config.toml
n_layer = 12
tie_embeddings = true
init_std_o = 0.00336
init_std_up = 0.0165
optimizer = "muon"
grad_clip = 0.5
final_lr_fraction = 0.0
batch_tokens = 16384
seq_len = 512
Each number is 128 + 32 x the weight over its row's rms, rounded and kept within 0 to 255. Layers, rows and columns count from 0. Numbers have three digits each. The size before them is the row's rms in percent of the matrix's.

# down: layer 4 MLP down (transposed), 320x160, rms 0.0528, rows 66-74, columns 0-159
# up: layer 4 MLP up, 320x160, rms 0.102, rows 67-74, columns 0-159
down66 094:104139123114162137131159107178140129113153188113128117144195132133139168064172128138066124139104083171139080111120149161179165172088137133111121155126136081115078130105111123155104126150088126202128104119130128126142101157093140061092111166115134124139146174146087157097078166113106120128140108175163174183087116179144122085161100054143132067123089156188154082103068118071169109090049114072119171154088088139143184129131125142166099154153147133163144139099140114173082114093153178
up67 100:126164116123106100139115158088111217169162095097060191070123118150185122130081117148122112158114164095121138166149140183133108114159193109092150159116173172145125116123113143145166138121169156122119108141158111130149116115121059108152063161135126125131125093092205104115133108157110097098030136113137127135145085128152106069109100156113103108122120134211128133088115139185104158099111155113080111170174131094120185159150130095108151144128140239121122116118118116202094123118107078
down67 104:167069150104161165146091113085092105144132132101103112105185191151118092152179067142073085138056084128136205133129113144119173174087152105101121068175148150116099137109114084108114184109130193098119165118114160132207124135096166136171103115145109125134105170086100152112152157187123142167170073129119153171120168118137118180152120155102102115142102194103121144116075111136155148126076162172164184115151122094158103105141111156173115108118150128073108079089087108110122093132143078
up68 100:118110134172134187143118203111141125125116117137085117138103157116098089183136110144152106146158127102055143166120139132179125187135118206131081225118166091056164120089144086086114113122168173151132098119083146113158131158169122091101135122124169162055120135084128118134114183133114172110107136097128094150165141132134115101138122159088157131097134199121093104059112153137141115078118141140098087156079130154131101066081162091142131093135074114140169119112154058168187162169116141
down68 093:139225150116159170077128160130115123141133125169140121193093172160102087169178076199127132079107107110105093155119130082147104121151144087075094124140165145080074171104092042104188161099117154112093103114142106125132096133080119122150105190133186126088139138137125128153145180093134132173104129073179092121171130173205099151150092078162136080119131186160125122119109124097117141156125173123143104123116133084180134133153108144101065107143113068157088156152130142139127090123145126
up69 106:097096154133106130122154159079070164109188143129128143096124156164190150113152131131103136094159111094172153158147119141131118091086182139085116173127164091160120081141102187149124139127138096151063125118141178165129052136052170086110086099151118116141120123181053147148160164136131177123133115083113172119147080156142106122123117115097146064109137220127080148086125129187182107104136095132117110221105124167132154105107111106087100145160102133183098128066126119174106114090126136
down69 110:187089161107142065094198185099196155141082165128136142100168135160136125147118190109115108139148133115042087113126123109139104115166133091101255121116136157137061080146153120123119128115136128074096122150080119139127090121123134160114093153048153172158136106088130107096174145096124161152111107115148136135097131181110165089118156107154107128087142083156156205145153127161126121135103130121116164135106116132078089071066159088136141117141103093120112197177153161159128132137154104
up70 092:117137124188169190084054184137175104081145093114134123167158132068160131092063118064110114134126130126120139139133091131111129155101112181146112167116134159154129097226090073111134137120119143063112146149131115164138156118086128139191103213140131127122134088153165159073084098113145171134113079178159163133122192078143117094112135173184102104138130062142112142157157090173129119090120130138128077110198140137084119093130113082085134149123159137129084148111129144159170117091121113
down70 096:107150097156129129138123072158114193186147133191146158192152108091155141060177145103103137128131114149217098040108102118167122115134110112139134164147144153171129138132114136138149118116164125102140109117153151146149074121117188105146112117145163096079085071137140097088072113140102167130113103167107105138090156147134095123197115070101111149159139078087158140169124083169177126111136102120125059159150143060091088167102142174122120200119183101134135135183133118090060103127116112
up71 106:170133100117151131135156186055155132138121117096137136132147081133112204118092128131135199130143096097164085118167151131159083113126166133143069168058170157175132105136167145153051135073178075118139137147099152126128165121133147116119134141102099155138110179154166090134105119105194147120072096113145155171147121090163143082096136082121119155093144119142100112103113077164145136135112082101189147120094130135063137131121112060127154134115131095045077149134136152128208156194073154
down71 108:115122110083210170175140128178128108117131086128109178133128132134102155139143171113122142130177077183113145123105101127133199147134120123187137121165084128189087127130092114136155152160079087133136181139181108148150093161165100089150092170111085126117166168121101103148134142184135131093178129111102116120095159109068127099101129173121156147119143138080133071166157073140146070125185133119149047101141165097104083181146092129148130144121089047092085149077076124110189152138084135
up72 102:127162126177173136107115137118110149185134180133088169132143124095106118183104122150120095118159146177120111128144119115137108121161168138169128086112130175098106103117185141096090084133167090173145156100112095128136134093120105126129127145154171141100113058169167112126111103107101230064135146065088089087158126142170143111147140089113176091170146163169109118110121147116066147163094127105122135172106183110129051034162112146182148128151174043073105123110168169108152111133086126
down72 098:099188116099072102144112121167134122133198203124115146194115138122112148120132112137048129159201156142117140116111153112164111067119130135136150124125090127185109140120140175171091163122155139130151106111113150092137119137129058121120094142103104200180139132124136179110139174147081145114155111066126077113162115146134094152132205127147115160180134121125121185087203118124078119089089115155093095137136141096100065070043098122157168142112128103091160138098125065159101102125129175
up73 103:112130130131140190069127149158224126153097103135140122075077132129101062170142120135148135135103174140119148105102164126104064150103130112146174124054136113110095106114114088085085174145117118113078125163124128135089184102186060097128218121168120143163102120146095124131189110174179112138156119103121136117146088114125069171170126096178164100073193152169176116145193090143126179123136147134137121122143091088111133155134098104099164127097109167123115149122117041158134118145149123
down73 098:083112081096094128120157121150163101148154148162137121101175166100113106118089084172218164153156114132096152085115088117155189137156059130080099169068113127151216141137116103143145161121134091110116169162121088125123161140135140115157102097098147138115091211117154106131109089123187122088142119109091100109092154074081177098110106087156117155109081154149097088066113109173161162113158088090148095105125141169165121145124144107176188130124174102152124181147173183155095122171109102
up74 116:140118131160146104125169118111073166144132131120079155148159103077107061089100092135176119152128122082110146148149093147119139142118127164126109182100119240149158086098115079099134148147178113096136126113104127142156161066134126118185114119184171119148172142128167152127162168139071104165157155119105125121150155136102105052051123158145117092082149126111153135178125148134163109117147171034109132135159161140103139126155131069111104090125127181123070162138107067126106162072112208
down74 117:111152146085107151190092094106099153110103096131101072096181106108121136134094110140101120163085103150167175163161073138137172132097144126131076155087146150133147121080145109127071152127115133110158177148062189104124094141126136157106151093103111131166192154195150113137142160113066108141189122065108182109158115113126145131062041081137111061167115140089147105112150176134150139129105102127178126165170099173113098143142121141176120172150156120204059129124172143118106113110142172